config.yaml
n_head: 9
vocab_size: 32000
activation: "squared_relu"
positions: "rope"
qk_norm: true
bias: "none"
init_std_qkv: 0.0284
init_std_o: 0.0
batch_tokens: 131072
seq_len: 768
dataset: "wikipedia_en"
Each number is 50 + 15 x the weight over the matrix's rms, rounded and kept within 0 to 99. Layers, rows and columns count from 0.

# up: layer 11 MLP up, 2304x576, rms 0.0711, rows 271-281, columns 192-255
# down: layer 11 MLP down (transposed), 2304x576, rms 0.0123, rows 271-280, columns 192-255
up271:79 20 65 59 70 35 44 34 59 43 41 69 62 49 53 36 40 78 39 48 41 49 22 50 46 46 39 47 53 31 41 40 56 52 46 43 61 64 45 53 68 47 50 37 55 77 56 44 45 61 40 44 39 44 42 44 68 71 37 42 51 52 33 44
down271:42 43 40 60 36 78 50 30 50 44 46 41 62 29 32 62 59 52 69 49 54 54 19 70 80 46 76 70 48 33 49 69 30 27 48 41 79 73 29 44 54 18 55 31 55 63 64 51 36 69 55 45 62 40 69 56 53 41 58 32 44 43 34 56
up272:47 62 18 56 27 55 70 35 51 46 46 11 53 62 36 46 84 38 76 51 36 82 64 46 51 69 54 50 60 56 66 56 36 52 37 45 31 74 68 55 44 44 45 28 57 77 65 58 73 23 48 44 56 49 28 57 65 53 48 63 48 32 68 55
down272:36 56 54 61 31 39 39 66 33 43 60 48 53 56 36 56 72 50 43 50 36 76 56 39 69 28 46 38 47 54 46 70 43 33 49 47 57 80 43 47 68 67 52 56 46 50 38 64 55 51 57 45 77 38 57 54 57 60 34 26 61 80 58 52
up273:44 45 42 28 36 43 48 63 41 68 36 51 54 61 74 47 76 38 54 39 74 57 43 85 41 41 47 63 75 51 38 37 42 56 33 34 76 50 43 63 45 67 41 44 56 50 55 27 53 53 44 54 43 26 45 28 74 55 06 86 55 56 61 32
down273:72 54 34 39 50 39 20 62 55 49 66 77 31 45 41 47 52 52 46 44 60 37 95 34 57 70 48 79 44 51 49 62 58 59 60 27 63 44 58 69 74 34 40 32 56 63 43 46 77 54 70 58 42 55 78 69 72 50 54 49 34 65 40 45
up274:32 09 45 51 58 72 29 69 63 42 41 57 33 30 48 38 39 85 38 50 67 55 53 59 73 65 35 41 35 40 44 36 68 64 67 49 74 29 67 54 45 54 62 48 41 46 65 64 46 31 54 60 51 44 65 37 36 34 44 64 81 56 55 64
down274:45 66 52 44 59 30 60 77 63 44 64 66 42 68 89 37 63 44 56 55 68 53 24 58 25 82 45 72 36 35 74 51 25 50 53 67 54 40 40 78 67 41 74 70 34 64 50 22 33 42 72 73 62 68 56 57 49 64 41 23 58 44 40 41
up275:58 39 56 39 65 68 58 20 62 45 99 45 44 48 38 83 13 83 50 78 99 36 43 57 28 62 42 62 22 45 46 51 56 68 35 55 60 54 52 33 99 29 23 58 55 43 51 21 36 39 21 32 65 45 83 39 41 54 40 62 42 46 80 66
down275:50 38 50 39 30 52 62 24 67 28 55 54 43 34 41 63 38 55 43 45 48 14 44 69 56 30 62 57 43 39 53 44 61 82 37 46 38 42 77 45 35 49 65 51 43 33 59 48 43 74 50 33 81 51 45 65 68 51 62 56 49 26 32 31
up276:49 58 39 47 46 27 58 34 51 28 58 31 46 37 53 28 41 64 23 55 81 67 45 47 55 51 51 44 35 83 41 31 72 56 45 26 60 45 55 30 65 67 51 27 60 50 44 58 37 42 50 51 52 45 30 21 45 27 65 41 61 53 46 52
down276:62 73 56 33 39 55 59 44 55 45 29 46 45 39 56 28 53 45 58 26 41 73 40 66 49 31 86 46 61 54 55 43 46 41 24 37 29 76 78 51 32 36 27 39 64 31 37 56 42 30 70 51 59 70 60 63 71 58 27 52 53 56 41 57
up277:73 32 48 51 74 43 33 57 50 63 34 56 33 38 57 62 60 82 45 72 85 50 63 50 34 59 21 61 66 70 67 42 50 35 63 63 40 42 99 27 53 68 36 72 46 37 46 41 45 65 35 72 46 48 22 21 69 34 51 54 56 72 49 36
down277:80 64 59 36 41 67 65 55 69 71 54 41 29 21 63 32 57 72 29 70 82 43 39 42 57 48 42 54 71 48 59 39 56 53 36 61 58 36 49 67 44 56 48 68 56 63 45 91 25 20 66 42 62 39 46 27 28 46 64 38 53 53 41 13
up278:51 41 39 26 49 58 40 89 47 50 49 37 30 47 29 51 67 51 50 67 25 39 32 43 38 46 36 51 42 57 53 56 38 49 39 67 49 63 99 38 52 48 72 70 18 39 40 35 39 79 77 31 52 33 41 69 52 49 51 43 54 36 57 42
down278:59 60 72 64 84 37 73 61 19 51 50 56 62 21 64 46 54 67 38 55 47 53 25 39 50 64 36 57 54 66 49 43 51 50 42 59 54 37 31 39 49 52 48 40 47 68 35 44 63 71 69 60 37 33 42 63 58 32 39 43 48 57 58 62
up279:48 39 73 63 46 31 56 43 53 61 32 51 66 67 56 46 71 45 46 37 44 83 50 31 53 41 50 74 80 50 65 46 56 50 59 83 43 42 70 37 72 52 33 34 74 59 46 66 27 10 18 31 58 20 67 24 35 48 22 29 36 27 42 63
down279:28 61 65 25 70 32 57 69 33 80 63 51 48 54 54 65 73 55 72 33 52 65 55 77 27 70 41 61 04 38 57 81 63 40 76 42 45 51 48 61 45 66 47 48 54 64 37 41 67 82 35 95 66 63 66 47 56 48 46 59 54 64 38 46
up280:73 77 48 34 69 24 43 45 53 55 54 35 74 39 50 40 39 33 41 47 55 86 49 56 61 50 31 28 42 47 46 64 56 37 51 75 35 57 64 61 46 45 62 58 55 58 37 10 63 44 70 72 45 41 59 41 65 47 43 46 54 55 51 45
down280:38 52 52 35 25 34 57 50 73 66 58 34 01 39 56 57 31 48 53 40 47 46 38 61 65 59 45 70 55 49 39 33 55 70 45 30 62 65 41 72 64 63 80 41 60 64 35 33 70 48 34 23 42 57 57 78 57 78 64 55 38 35 35 65
up281:91 31 61 21 66 50 45 47 54 58 73 47 60 50 58 54 82 51 21 62 59 43 36 41 50 36 30 05 50 37 44 27 70 47 33 35 52 35 64 47 51 67 23 39 34 86 62 41 34 53 44 32 52 46 53 29 36 50 82 50 45 64 32 36